Part of a small language model's weights.
Size: 9 layers, width 96, 2 heads of 64, MLP 384 tanh GELU, vocabulary 8192, 1.91M parameters.
Architecture: LayerNorm before each block, no biases in attention or MLP, tied embeddings, attention and MLP in parallel.
Training: a variant of SOAP for these matrices, 4334 steps.
Each number is 200 + 40 x the weight over its row's rms, rounded and kept within 0 to 999. Layers, rows and columns count from 0. The size before them is the row's rms in percent of the matrix's.

# k: layer 6 attention key, 128x96, rms 0.15, rows 105-127, columns 0-95
# q: layer 6 attention query, 128x96, rms 0.145, rows 106-127, columns 0-95
# v: layer 6 attention value, 128x96, rms 0.242, rows 64-77, columns 0-95
# o: layer 6 attention output (transposed), 128x96, rms 0.22, rows 64-76, columns 0-95
k105,102,214,141,185,206,173,184,176,194,232,174,180,223,243,182,292,300,241,235,258,199,171,200,218,154,192,209,206,276,172,259,204,182,194,201,159,204,220,265,277,177,163,223,226,176,175,151,243,194,218,197,188,116,183,150,257,204,200,191,234,214,251,195,239,141,167,175,208,201,234,175,181,169,187,226,243,101,238,181,152,141,219,223,208,224,169,133,115,191,198,153,221,108,293,225,165,218
q106,108,236,181,183,241,217,157,233,139,134,142,243,261,230,280,196,218,217,201,143,202,289,172,98,247,151,193,159,226,191,207,131,205,204,110,190,168,161,230,115,196,145,185,208,205,178,189,208,208,206,275,218,146,212,225,194,210,223,219,190,200,268,234,216,187,215,132,154,255,180,227,157,211,214,268,171,155,177,140,172,175,227,170,166,192,229,246,255,198,182,205,171,278,223,231,255,208
k106,126,197,214,135,259,200,195,212,211,182,159,189,231,293,250,241,268,239,207,225,214,173,145,189,199,218,160,238,140,219,214,137,233,215,142,189,148,219,254,244,242,187,187,237,217,316,146,114,189,197,220,137,225,178,223,202,262,300,250,190,236,230,187,164,151,232,161,190,195,246,253,240,202,226,235,218,231,201,216,219,209,233,190,288,224,188,179,183,253,208,150,156,237,176,269,166,214
q107,111,176,177,213,175,224,174,159,146,161,146,90,209,184,215,139,150,124,205,142,211,136,199,186,249,175,234,229,216,227,190,122,169,209,176,187,206,253,205,194,241,133,206,215,144,207,230,238,241,204,218,213,143,207,201,230,199,138,195,173,218,175,176,232,255,216,125,168,255,178,212,165,141,150,137,252,205,209,133,283,201,197,238,160,222,204,202,146,211,100,208,231,268,172,227,135,196
k107,121,170,152,247,212,197,155,207,189,153,154,184,177,209,213,142,211,198,149,182,193,152,207,255,249,205,208,176,201,174,148,138,115,221,166,229,234,269,227,185,215,176,273,172,190,230,135,209,247,144,186,173,218,201,204,235,177,244,208,176,179,172,115,208,215,83,205,200,189,224,195,171,151,128,233,223,116,273,165,240,210,226,154,261,169,232,118,144,197,227,127,225,166,191,245,155,209
q108,104,208,214,263,211,184,252,213,238,169,192,251,242,248,277,162,197,189,192,229,206,170,234,241,210,196,257,213,226,206,136,221,266,231,228,228,194,193,248,242,227,216,241,181,282,177,244,252,223,208,223,246,180,172,222,120,102,204,257,254,261,243,166,152,184,244,265,188,168,164,159,277,186,242,228,224,198,229,175,146,190,216,233,166,223,209,256,251,247,149,220,266,251,232,270,247,205
k108,108,157,229,150,215,231,281,212,209,235,123,178,251,194,182,201,116,214,134,230,194,268,221,211,182,228,162,204,262,151,163,171,184,267,234,266,204,205,233,230,197,161,253,184,204,160,132,199,191,169,179,267,237,224,119,185,201,159,239,264,241,152,207,125,179,246,187,195,179,207,252,291,244,158,155,176,216,232,139,235,252,176,163,193,184,194,210,206,229,224,144,163,189,205,241,196,120
q109,097,190,237,221,172,222,181,175,329,217,188,174,186,158,144,163,185,194,185,203,204,190,152,183,116,158,135,228,208,196,237,177,149,277,197,223,172,178,176,243,219,154,219,245,155,221,222,213,226,206,243,190,201,204,192,179,199,266,151,192,256,192,229,255,204,240,221,198,159,200,152,263,202,240,175,211,165,233,193,231,182,221,136,113,153,249,206,215,328,253,160,104,136,223,207,177,187
k109,111,252,220,274,156,200,187,189,202,152,230,186,284,205,164,196,174,258,184,186,226,186,225,244,154,173,182,201,154,236,255,218,205,234,225,233,194,176,166,139,211,193,123,230,178,188,228,223,104,172,257,219,257,207,209,201,199,160,302,222,165,200,158,152,302,185,305,143,271,206,178,238,187,219,242,223,191,231,174,210,189,274,140,212,238,203,260,156,182,187,181,214,171,224,131,165,202
q110,104,263,220,219,91,158,188,232,289,221,195,204,239,197,194,216,230,203,120,164,167,163,250,261,203,138,160,180,204,158,169,176,240,260,169,212,225,178,190,204,142,196,197,183,249,129,156,225,198,195,229,193,181,194,185,207,199,181,173,199,162,131,157,173,166,137,157,132,197,236,217,178,232,200,177,245,181,189,277,147,233,132,194,190,200,246,205,300,242,221,104,245,247,201,255,228,222
k110,109,254,169,166,155,259,188,186,170,255,239,233,234,235,169,241,193,265,196,223,142,227,153,177,185,144,208,116,165,193,225,237,212,175,202,211,223,281,220,221,201,181,283,296,189,113,170,118,203,226,170,253,178,178,140,203,268,175,210,279,179,264,214,198,245,227,202,214,150,188,221,149,212,243,204,210,150,149,176,155,217,196,218,207,215,266,241,214,194,229,150,214,150,212,163,131,247
q111,104,145,202,149,128,196,194,191,167,187,161,167,223,154,152,230,194,162,199,125,196,247,111,171,152,138,245,139,193,183,222,187,187,209,199,148,172,200,251,140,211,123,106,165,215,144,188,223,126,163,182,176,170,144,232,156,205,147,196,206,205,153,189,243,137,134,150,119,170,215,183,201,213,209,197,194,159,143,143,198,184,215,132,177,146,188,159,212,167,269,207,182,187,213,191,137,245
k111,084,246,144,166,143,200,182,207,177,249,296,155,261,171,205,184,225,177,317,161,164,125,142,170,174,167,190,170,152,225,204,142,182,196,195,247,222,190,247,152,235,145,144,214,226,236,209,186,198,242,159,164,168,165,199,194,292,191,173,205,203,209,155,200,179,244,162,171,207,234,278,280,271,249,232,193,161,171,156,241,226,249,174,231,235,270,200,208,204,181,215,238,214,166,147,246,196
q112,112,265,169,164,223,266,295,155,262,145,195,241,180,181,248,217,193,150,226,194,194,161,164,185,172,267,283,102,261,214,197,172,200,221,227,179,153,210,236,226,196,247,195,164,202,137,196,210,184,224,147,204,196,242,230,236,184,185,192,170,188,255,118,161,204,133,186,194,231,107,236,239,135,207,275,175,251,223,191,182,204,190,256,104,190,178,177,137,191,198,213,188,209,160,226,190,172
k112,116,186,223,156,183,178,212,226,262,128,227,193,143,240,228,268,149,136,224,176,250,155,176,229,161,242,135,250,167,186,165,111,120,242,224,221,199,177,219,188,123,213,242,155,198,99,173,215,244,234,149,212,174,150,206,275,154,255,206,183,223,187,271,223,181,185,222,203,227,204,244,246,147,184,222,225,236,161,177,217,146,184,283,176,224,216,149,262,201,186,208,233,160,204,161,179,178
q113,112,127,142,183,159,205,188,238,244,241,237,173,162,218,169,200,196,194,200,168,212,214,159,194,267,159,222,242,179,260,149,202,226,166,229,211,209,228,236,178,155,156,201,130,220,193,131,182,202,174,174,252,152,219,173,168,147,213,213,180,207,112,153,206,137,150,205,234,164,221,207,312,176,151,246,127,225,167,155,203,180,135,222,184,228,187,137,195,193,242,223,198,149,261,256,92,255
k113,120,125,129,219,243,178,159,208,200,233,254,151,215,191,197,185,190,214,186,201,179,252,235,157,237,223,238,229,165,196,210,161,186,127,184,253,220,174,184,167,195,136,217,156,167,187,184,239,222,258,218,273,194,237,183,141,257,181,168,215,222,198,197,224,180,210,204,111,107,146,197,224,207,177,201,86,164,241,229,202,258,195,230,182,263,229,168,214,206,175,129,141,103,176,135,173,138
q114,106,255,249,191,227,124,262,187,175,273,180,205,158,204,227,144,194,178,242,230,195,148,187,241,149,209,219,168,212,151,178,166,220,279,165,178,170,258,187,192,168,230,125,242,173,175,171,208,292,116,163,199,163,166,194,232,226,182,271,162,210,206,127,134,185,164,211,207,181,187,136,169,174,151,160,100,230,179,170,181,222,242,184,187,146,178,213,218,287,162,242,188,177,184,147,231,180
k114,116,197,185,250,165,202,278,128,136,245,252,218,154,217,237,186,198,224,160,149,212,164,167,225,206,258,171,217,257,188,229,158,197,234,250,157,188,220,193,158,138,216,197,232,175,127,274,193,223,138,187,181,156,244,150,235,189,161,264,215,278,100,220,191,171,216,261,236,272,165,201,182,225,183,240,131,231,154,174,162,220,231,168,203,183,142,180,208,188,215,178,231,235,268,269,223,251
q115,106,258,215,248,129,179,217,234,259,225,161,141,218,189,262,185,210,264,167,186,185,247,174,187,184,183,206,225,180,234,166,244,155,192,281,154,204,193,252,221,172,158,209,148,116,216,227,186,251,185,169,203,185,159,208,181,157,209,207,176,191,198,185,121,219,158,252,134,214,271,206,186,236,241,151,218,186,168,236,70,201,174,231,135,211,227,174,261,173,185,142,114,232,183,142,184,246
k115,121,303,248,129,197,158,183,175,202,333,167,130,235,224,275,177,170,197,143,246,221,186,156,192,201,218,181,195,182,190,216,266,206,222,216,196,178,185,228,198,143,163,236,207,220,188,216,230,159,218,195,267,215,209,102,196,216,184,232,222,260,237,223,202,220,188,206,157,164,190,185,229,197,231,178,227,190,200,206,133,251,296,227,281,184,205,148,182,110,224,191,213,191,212,125,160,152
q116,098,107,200,216,134,194,196,307,231,203,249,185,166,128,229,122,236,174,139,240,257,199,166,172,231,220,142,243,151,166,242,173,150,157,165,199,162,201,265,104,180,227,177,158,115,192,228,157,124,175,160,229,233,175,176,175,181,167,175,202,174,202,130,188,214,254,192,182,210,208,174,212,174,189,163,189,204,168,167,200,168,130,169,145,169,199,149,170,187,233,160,220,183,131,238,192,208
k116,095,161,173,233,273,133,206,177,298,253,221,158,238,182,280,244,267,206,227,259,148,205,206,196,167,205,184,217,157,205,213,130,149,135,210,285,209,185,194,205,166,183,138,209,137,204,284,175,207,223,160,246,158,222,247,243,222,168,180,247,190,300,187,206,203,161,202,199,223,191,154,217,167,211,203,219,162,244,212,207,229,245,178,200,216,270,196,188,115,183,240,243,142,181,211,212,274
q117,108,271,172,206,172,184,201,242,216,208,202,206,198,212,125,217,176,220,201,134,189,104,235,133,224,171,168,194,229,243,128,271,234,245,215,255,266,184,153,197,205,114,206,240,225,247,276,195,155,179,230,196,229,225,221,289,180,237,231,257,253,250,146,212,144,268,210,208,218,176,157,176,182,170,198,188,217,174,252,215,269,194,211,157,167,229,194,234,293,190,138,249,147,198,197,193,205
k117,121,185,224,256,137,250,283,194,191,174,276,255,237,232,222,195,196,239,224,215,224,240,238,191,206,216,209,176,235,164,104,246,266,188,207,130,241,224,243,197,269,181,196,265,191,248,214,183,200,215,233,214,258,249,159,219,142,221,230,280,200,274,233,194,267,121,243,214,190,237,229,178,234,212,238,226,244,202,213,281,268,235,228,185,194,197,277,237,179,197,129,189,193,198,191,231,158
q118,104,169,221,200,244,179,133,248,225,184,152,114,186,184,196,107,177,170,199,263,231,165,207,225,138,193,111,145,267,242,233,249,231,171,222,229,270,261,215,173,232,195,113,258,180,182,213,230,199,223,292,221,248,206,203,140,232,247,176,213,210,181,256,273,214,217,162,221,236,228,179,211,204,159,212,189,174,237,159,162,213,306,175,232,226,214,185,236,215,258,197,258,183,212,195,222,186
k118,109,241,213,264,170,205,205,211,137,151,256,248,192,159,209,214,221,201,176,182,187,202,207,206,147,237,297,141,257,247,195,133,209,221,185,293,170,171,290,175,220,226,164,279,244,215,175,180,139,152,311,215,204,215,247,140,209,196,167,171,183,178,167,178,189,259,208,229,181,232,164,192,220,203,208,259,203,216,193,204,259,232,154,180,245,175,182,108,233,267,231,189,253,216,222,236,247
q119,099,166,200,160,165,170,181,180,147,266,143,172,140,182,100,201,198,182,232,182,143,154,226,160,163,225,179,172,265,249,120,197,221,164,215,183,197,139,145,176,242,237,132,214,160,186,169,103,179,276,147,164,130,245,183,232,255,248,210,187,135,103,231,191,188,127,221,147,222,246,192,199,219,176,177,174,214,179,164,226,231,207,162,232,210,176,213,218,208,187,163,171,135,218,177,201,185
k119,097,211,209,223,138,214,176,180,58,194,178,222,201,166,154,215,206,207,201,211,168,202,183,208,135,230,283,190,240,223,135,238,226,235,120,116,232,201,152,173,167,255,187,208,113,231,253,238,205,254,256,215,198,192,238,192,220,204,166,201,196,221,190,216,227,189,206,212,258,225,146,194,197,274,264,223,221,144,287,154,194,166,260,207,250,159,166,208,190,173,190,193,113,244,155,204,227
q120,110,181,188,186,216,232,220,238,140,196,227,173,243,237,177,210,219,258,224,232,214,213,102,200,192,214,192,199,155,163,234,185,101,211,157,187,232,220,104,209,235,218,135,213,202,228,112,168,205,194,233,245,167,239,211,225,210,258,173,225,238,180,208,153,218,186,262,269,226,211,180,178,175,200,160,209,235,264,344,251,157,215,172,183,187,287,198,231,191,287,238,211,252,211,183,229,206
k120,117,236,189,177,194,179,219,203,198,219,243,192,217,143,187,166,251,210,221,222,254,232,199,167,139,137,200,182,127,205,280,240,178,146,262,124,248,206,172,231,178,211,131,261,212,213,219,185,190,173,230,143,202,203,191,120,212,207,250,131,183,116,221,207,196,150,173,193,268,155,144,172,163,139,272,177,241,277,228,166,228,224,261,155,233,202,232,242,181,177,198,241,217,97,205,187,220
q121,099,250,240,190,187,140,219,134,192,183,154,197,120,220,165,204,231,224,163,212,273,195,225,202,130,231,185,225,197,217,230,140,191,340,186,242,196,144,206,167,213,183,227,205,187,236,213,254,189,175,189,201,159,151,230,209,177,196,251,192,196,236,186,242,223,241,161,321,166,250,165,180,247,216,209,166,148,164,204,211,193,200,216,217,183,158,265,146,237,170,243,180,112,205,92,183,196
k121,104,187,166,259,148,192,217,166,165,113,252,222,130,266,207,237,255,189,181,185,290,148,216,246,250,215,190,231,234,207,196,243,180,228,310,177,170,137,125,197,241,208,187,171,205,172,230,161,205,153,220,166,214,251,240,239,181,165,234,250,254,221,121,208,240,215,182,253,232,267,233,211,262,206,190,157,190,207,211,191,165,239,156,227,170,217,240,166,205,173,218,174,165,240,276,270,176
q122,107,208,196,235,198,218,157,207,290,251,183,227,194,225,148,240,170,243,206,264,283,156,129,182,246,212,262,220,225,216,277,196,225,250,126,209,108,194,261,146,190,161,246,210,210,220,228,204,211,155,252,161,224,186,203,226,124,181,210,141,227,212,166,219,166,233,171,224,288,255,250,296,236,228,219,162,222,141,156,210,240,209,157,247,199,249,209,216,156,248,192,203,225,193,222,186,208
k122,119,215,159,231,226,146,218,183,226,204,267,152,175,245,211,244,197,250,132,215,206,111,227,176,288,189,184,216,260,212,248,153,227,192,185,263,239,198,239,171,271,238,247,212,226,171,206,138,178,186,164,199,199,207,227,114,199,183,242,210,172,207,205,226,260,262,220,184,169,185,190,210,219,178,177,187,283,218,189,278,205,216,160,276,166,271,244,268,204,236,215,90,260,154,204,196,197
q123,103,159,215,105,208,239,248,192,189,184,235,246,175,202,214,127,216,180,217,231,177,242,229,264,219,240,213,199,165,242,225,250,263,115,215,179,228,195,177,213,212,245,270,155,251,220,241,255,114,199,150,268,245,241,164,118,199,165,249,228,256,202,250,229,192,130,199,237,208,200,188,236,204,240,216,199,171,181,190,216,207,213,181,207,138,220,120,158,225,255,162,279,270,223,205,254,214
k123,107,211,191,141,187,222,222,229,263,214,195,193,204,208,238,156,196,171,271,179,126,240,232,190,159,163,210,199,189,208,264,165,174,164,143,338,196,110,188,212,212,182,146,130,219,215,170,284,214,189,197,249,159,189,219,237,225,189,122,187,213,245,260,200,173,168,163,230,227,254,192,218,174,245,183,199,221,166,141,235,167,141,182,121,253,237,183,164,225,252,249,256,159,208,235,247,188
q124,099,214,159,197,239,218,191,171,206,232,166,219,203,207,164,173,233,247,191,165,237,174,223,203,152,132,187,219,245,193,204,177,179,213,175,202,110,159,96,169,162,191,191,193,214,281,267,186,144,242,142,145,175,215,179,151,193,195,178,209,176,206,151,262,199,251,253,190,181,197,276,195,209,167,178,247,283,119,85,155,145,185,164,148,232,202,165,260,184,251,185,172,236,215,243,260,219
k124,111,228,230,132,211,205,187,197,193,101,222,161,156,182,198,228,203,288,185,262,157,219,245,183,203,177,156,197,251,188,185,210,204,196,182,282,179,242,175,214,211,167,166,198,227,248,208,171,172,192,197,265,162,135,215,152,216,148,196,177,214,220,101,192,297,126,208,146,226,207,224,222,227,179,205,221,274,204,217,298,201,175,225,177,157,189,194,323,221,233,170,190,240,248,239,162,237
q125,121,201,229,171,167,249,220,166,175,206,221,185,270,259,214,287,205,212,134,130,154,253,195,164,188,184,241,249,236,129,188,240,157,188,227,217,220,110,149,178,238,126,260,209,236,178,266,197,190,188,162,171,234,228,274,191,228,205,209,147,251,205,190,204,137,222,120,235,260,178,171,125,158,124,204,270,183,201,202,217,180,197,221,218,152,201,186,197,183,163,135,208,122,202,160,185,174
k125,133,159,252,180,190,247,244,240,227,208,209,195,200,260,184,194,170,227,176,147,220,186,190,179,216,179,266,232,159,132,153,318,235,175,226,149,210,260,175,185,231,188,155,142,239,205,192,227,219,197,169,166,258,211,157,250,152,220,187,102,128,274,227,195,223,192,166,248,226,315,278,173,196,243,188,230,190,206,140,229,167,229,231,223,221,227,199,219,242,184,242,183,207,114,244,219,196
q126,095,261,234,232,164,306,160,186,209,233,289,210,187,179,142,153,198,216,243,224,162,206,241,171,152,243,183,225,178,181,166,157,250,229,226,192,170,197,180,198,226,237,136,220,205,116,153,205,217,262,170,167,259,249,225,146,275,271,162,231,219,234,270,229,176,181,211,169,211,233,219,208,223,161,254,180,239,148,128,269,184,175,209,270,223,172,193,263,205,241,231,188,255,243,186,185,252
k126,103,204,222,224,223,280,186,250,175,151,205,232,233,142,246,189,162,279,200,236,174,176,249,198,208,186,218,237,123,189,157,216,289,294,193,216,161,184,196,261,173,281,197,194,113,232,199,225,170,219,174,106,169,174,244,157,236,197,225,153,225,201,182,210,180,264,182,189,186,220,189,174,206,201,232,192,240,131,183,182,209,207,222,78,188,295,225,210,247,232,206,198,223,236,183,160,244
q127,091,186,172,187,186,74,268,127,253,208,224,212,193,187,162,155,225,198,236,226,195,273,173,159,145,138,164,252,218,240,164,259,248,165,195,228,119,227,170,188,256,238,274,220,207,252,201,210,175,189,220,211,192,226,148,302,226,151,231,157,180,187,171,215,193,158,242,207,172,129,198,258,173,195,214,224,233,180,199,242,229,178,201,214,194,278,143,238,215,237,218,222,173,171,262,170,137
k127,096,210,169,190,189,174,281,245,182,185,150,185,176,238,172,118,139,236,134,171,120,266,182,164,154,201,170,184,252,168,215,168,226,156,198,232,212,196,201,129,237,188,241,190,244,212,198,222,148,184,246,193,147,230,205,179,185,173,234,167,145,193,186,229,216,134,225,169,169,114,158,171,149,170,151,153,200,168,174,253,108,185,165,173,206,180,262,273,91,175,209,175,157,188,187,217,151
v64,139,198,246,225,262,269,162,256,166,178,198,156,203,239,206,263,183,191,154,170,229,211,193,211,193,155,202,166,228,104,204,126,159,196,256,268,197,138,270,180,216,241,114,177,206,191,213,247,216,215,213,182,196,206,215,228,259,185,221,268,150,204,211,125,217,105,220,208,186,142,215,135,172,216,213,150,235,135,192,155,199,157,142,302,215,161,235,184,186,161,195,206,234,156,185,184,244
o64,136,282,217,214,211,227,203,241,101,234,215,110,180,181,189,244,234,119,190,187,217,178,215,207,214,131,300,198,178,176,145,240,202,235,187,215,181,160,158,250,173,203,228,152,181,232,213,268,198,222,235,214,195,208,260,184,250,243,211,237,186,177,242,207,246,85,301,224,184,223,248,159,191,222,186,166,226,186,234,200,209,150,151,206,184,172,207,205,139,222,147,152,198,240,121,233,230
v65,122,262,180,262,188,111,147,301,192,221,179,179,195,194,240,205,190,184,175,141,139,159,235,265,224,218,148,138,252,222,142,173,232,190,250,276,248,211,120,219,190,238,174,167,227,266,176,198,123,224,128,182,219,195,148,168,246,167,249,181,178,242,189,136,217,181,137,202,233,197,204,189,177,191,243,186,244,232,151,155,256,179,224,196,264,214,254,163,227,226,195,215,154,169,202,168,225
o65,108,285,221,234,189,171,191,199,165,187,150,170,125,192,247,229,230,139,208,153,141,152,206,237,202,179,156,160,182,192,280,147,136,133,254,238,240,160,173,125,230,253,222,162,223,251,197,196,203,184,189,171,183,197,196,194,180,212,236,195,203,168,228,177,247,160,169,196,290,149,203,178,150,233,204,113,174,199,189,166,262,205,225,238,229,152,258,191,196,276,290,207,168,163,199,190,284
v66,117,220,188,161,172,174,158,230,218,201,103,219,216,222,187,199,183,244,212,165,160,222,301,167,221,282,210,165,136,86,213,189,304,184,263,157,188,214,198,116,159,113,182,238,210,171,208,217,180,249,263,233,161,188,253,199,198,231,187,232,184,161,265,190,236,186,180,216,265,181,163,215,214,163,200,197,167,221,216,261,212,166,182,270,213,232,190,250,207,141,197,239,170,228,198,230,258
o66,121,196,132,209,169,263,245,207,141,193,174,278,127,198,216,188,198,202,141,209,246,135,208,190,173,313,281,168,131,194,244,195,256,214,185,187,202,137,263,151,154,227,174,192,174,220,216,235,200,255,257,245,196,185,206,192,181,165,177,166,190,188,231,178,254,223,227,204,204,220,177,244,224,206,231,180,190,260,187,240,210,224,110,279,114,123,214,243,223,194,214,224,180,256,230,171,251
v67,134,213,198,204,264,210,277,130,225,175,159,154,254,205,208,227,193,192,177,216,204,202,219,142,153,141,167,178,218,220,205,115,168,253,202,208,136,243,203,215,305,230,134,232,172,180,196,251,276,294,189,192,172,230,221,225,218,287,192,152,213,191,188,163,193,134,205,183,157,242,230,140,195,186,208,169,197,228,259,187,153,176,181,176,238,233,222,257,215,216,188,89,208,188,141,259,188
o67,124,176,270,201,211,245,217,206,206,271,226,234,205,130,266,263,205,190,155,153,251,272,269,173,214,161,185,264,171,196,238,188,223,233,168,223,207,211,156,193,181,171,118,169,193,142,259,223,181,210,166,250,186,170,196,196,182,192,168,182,256,204,162,171,191,149,180,179,109,306,222,187,211,245,181,225,197,165,226,213,191,128,247,220,240,123,234,233,246,178,156,104,195,239,152,228,178
v68,122,192,115,225,239,189,176,180,174,224,166,229,232,151,253,253,196,190,264,172,285,197,195,270,176,154,186,238,172,141,114,178,182,180,211,203,181,161,239,179,196,245,211,256,207,196,212,204,182,144,138,232,270,237,193,164,202,137,189,217,221,178,214,328,254,248,242,263,235,228,239,217,172,216,208,199,194,237,236,212,113,185,160,184,233,156,215,205,165,262,137,144,208,199,140,235,177
o68,131,215,154,204,182,223,267,192,169,191,254,217,252,246,227,245,249,201,255,158,163,231,199,195,144,189,144,201,222,147,164,157,280,170,201,215,234,168,211,215,244,210,118,336,180,184,176,179,201,244,179,249,183,225,171,230,180,176,251,191,197,178,228,221,217,155,214,191,220,260,274,191,241,131,254,186,226,148,209,230,81,217,183,178,319,231,192,182,208,224,204,176,215,175,223,189,220
v69,127,275,218,275,181,197,223,157,199,173,222,213,212,193,191,216,178,210,236,207,135,191,237,187,288,141,202,239,166,291,151,203,116,214,260,184,183,184,290,138,154,198,241,225,116,288,113,250,158,233,186,261,207,197,226,232,224,204,171,144,223,180,226,147,161,187,189,195,212,218,170,153,169,216,150,149,186,150,167,264,176,216,199,229,188,158,240,185,213,221,222,154,216,220,268,228,181
o69,138,237,203,183,227,247,210,177,178,198,197,243,212,220,141,269,144,304,241,195,190,216,224,245,256,163,154,154,157,189,248,186,161,212,179,193,153,225,198,185,245,130,113,165,212,225,192,131,243,215,245,243,222,146,263,175,255,193,160,265,153,175,257,119,181,147,192,169,189,231,196,229,183,273,211,136,195,197,236,214,210,146,245,136,211,175,173,175,219,128,191,234,115,194,181,213,196
v70,133,185,247,182,186,249,176,165,219,168,213,177,207,206,235,252,177,168,165,243,208,272,203,229,198,280,204,188,179,149,233,124,170,232,147,120,207,192,173,255,257,123,199,244,163,255,173,271,225,212,200,168,204,216,209,113,277,111,214,167,184,178,222,179,228,183,166,176,167,207,163,193,198,331,200,186,200,249,224,261,173,180,289,137,192,203,200,212,175,161,238,171,190,240,178,185,174
o70,124,197,203,244,207,169,249,200,276,267,181,202,214,187,232,147,298,237,144,208,214,238,228,194,187,180,257,146,232,183,233,194,225,196,132,227,200,155,192,243,173,164,213,205,196,169,123,302,221,211,218,175,226,226,137,170,296,174,238,177,180,155,253,204,231,178,183,193,151,219,168,109,226,211,198,192,179,230,173,244,170,196,301,146,173,228,234,226,194,130,150,217,204,124,144,197,173
v71,136,258,170,166,135,210,199,136,192,228,208,156,170,198,223,140,191,156,239,226,260,183,207,202,202,243,171,228,191,151,205,246,192,133,187,217,209,336,308,219,215,224,155,145,216,187,211,181,186,194,235,192,165,200,183,223,270,209,173,297,176,200,227,222,258,220,204,183,212,231,129,163,134,228,246,175,182,183,140,219,201,162,245,145,264,158,207,213,225,120,233,143,189,155,247,207,177
o71,144,239,184,218,210,195,203,119,208,164,242,177,222,175,214,177,199,206,155,221,208,146,220,191,159,196,187,181,193,188,267,172,158,182,204,266,195,306,368,222,265,176,154,202,186,227,276,231,142,200,173,185,206,167,239,203,261,206,204,196,230,169,199,259,205,158,227,155,276,194,180,195,215,163,263,196,196,259,155,245,165,140,210,164,189,173,179,302,213,188,200,156,177,237,165,219,232
v72,119,161,258,188,217,208,208,163,254,179,258,178,223,170,201,234,204,243,176,139,132,191,164,138,198,180,116,143,228,206,217,190,185,184,176,177,196,169,213,137,218,182,219,199,136,213,224,284,214,168,268,183,261,141,206,169,211,218,298,153,194,204,191,219,155,236,184,299,228,145,226,215,172,248,222,187,150,159,229,171,198,200,209,215,145,247,161,257,270,107,193,211,248,280,168,221,217
o72,091,209,214,203,146,189,237,149,173,186,151,162,213,229,244,146,331,247,160,190,172,283,192,165,258,231,246,156,253,208,128,278,213,226,220,255,219,188,183,219,153,163,197,155,247,227,182,196,180,191,253,191,239,147,186,114,217,188,219,233,207,218,153,189,188,201,204,270,150,211,213,200,207,235,214,188,127,210,261,169,225,204,155,252,133,203,240,193,207,118,144,218,224,173,233,153,147
v73,127,164,162,194,219,259,198,213,199,160,156,161,236,268,202,216,197,216,260,221,212,272,216,183,225,115,243,180,196,243,173,287,188,135,231,155,205,194,268,173,187,276,211,242,176,138,223,219,204,160,185,170,243,184,288,145,196,180,194,229,182,206,206,205,177,200,207,196,250,199,179,212,259,186,170,147,195,147,182,242,170,231,235,232,112,130,105,182,160,171,126,282,191,184,241,155,235
o73,123,232,178,154,197,271,217,214,185,161,200,149,250,264,120,224,172,221,194,251,263,214,193,280,157,190,203,114,216,270,210,228,193,205,261,209,212,212,161,182,156,238,191,246,164,172,105,166,186,190,240,282,168,174,275,205,204,219,207,254,195,202,219,248,204,179,161,217,202,299,212,243,256,215,194,211,205,164,160,168,215,192,183,145,180,203,98,222,128,219,139,224,239,243,213,166,202
v74,117,189,268,271,230,138,216,182,224,206,129,228,143,190,242,219,188,179,192,231,246,167,208,246,221,205,153,192,132,142,124,276,160,183,216,271,255,207,238,125,209,226,181,217,224,203,179,113,222,177,217,247,173,199,129,133,233,216,212,159,219,232,231,224,145,196,251,266,260,196,205,206,180,203,153,190,134,125,259,226,223,180,194,158,193,255,123,165,231,233,199,210,174,197,167,257,205
o74,124,243,218,250,231,174,216,191,251,180,172,174,262,168,162,208,199,203,160,166,198,197,169,165,276,247,155,167,185,125,217,156,167,186,232,178,259,198,152,206,165,145,244,294,207,264,165,150,202,197,170,187,213,150,158,192,248,160,189,245,194,216,232,199,83,178,194,147,231,195,256,246,244,205,270,240,215,211,191,250,209,166,85,204,204,120,252,168,249,180,210,165,192,192,197,142,228
v75,129,211,231,262,183,148,228,181,224,208,215,182,216,161,174,137,248,223,170,196,223,231,265,266,178,167,199,180,171,222,217,179,227,191,180,178,137,166,242,205,202,200,234,190,264,82,214,138,205,182,216,172,83,121,152,145,164,220,162,158,128,239,236,182,147,169,184,189,186,274,266,221,212,173,139,209,198,183,206,212,196,196,184,193,246,138,179,289,145,159,184,236,138,168,208,166,199
o75,116,184,251,203,205,204,181,230,123,235,226,276,193,184,158,149,146,157,164,152,246,127,182,300,210,310,169,228,211,179,215,224,172,261,190,163,225,278,186,172,177,220,242,201,169,199,236,193,215,122,192,256,178,194,161,237,181,196,220,193,221,242,249,206,183,195,185,189,188,225,201,242,193,222,125,271,257,156,106,175,214,237,173,231,261,199,174,240,208,169,262,143,138,193,217,171,166
v76,129,263,224,157,123,199,227,106,206,245,146,245,230,211,186,239,252,220,183,179,206,238,161,268,211,196,221,269,182,140,237,181,137,212,161,244,172,155,170,157,129,185,246,142,162,215,225,146,127,238,167,173,218,174,231,182,158,200,205,220,185,152,206,184,206,262,231,235,177,136,210,111,211,233,218,150,212,186,186,258,267,237,216,159,215,181,144,222,244,259,138,232,137,158,210,214,209
o76,114,157,136,202,197,244,283,211,196,199,176,205,177,259,147,299,98,242,138,184,195,221,205,207,253,200,155,192,191,184,194,210,185,213,143,197,140,229,233,171,231,194,133,200,172,167,189,128,246,241,119,100,193,203,182,155,189,161,184,174,177,155,252,263,229,215,162,232,186,215,236,187,179,167,197,207,221,204,170,208,297,209,213,209,219,261,188,258,269,172,200,156,155,156,252,178,237
v77,128,200,230,227,240,188,148,193,170,236,250,185,255,258,174,173,203,131,223,205,193,204,151,225,149,264,264,218,249,177,194,217,277,201,234,228,155,171,207,240,281,169,178,251,211,256,216,198,213,146,140,269,215,117,247,250,185,173,157,214,212,169,179,276,163,178,192,185,172,167,219,185,179,121,138,268,172,223,165,154,169,152,164,172,168,167,211,285,201,188,246,116,170,173,169,226,182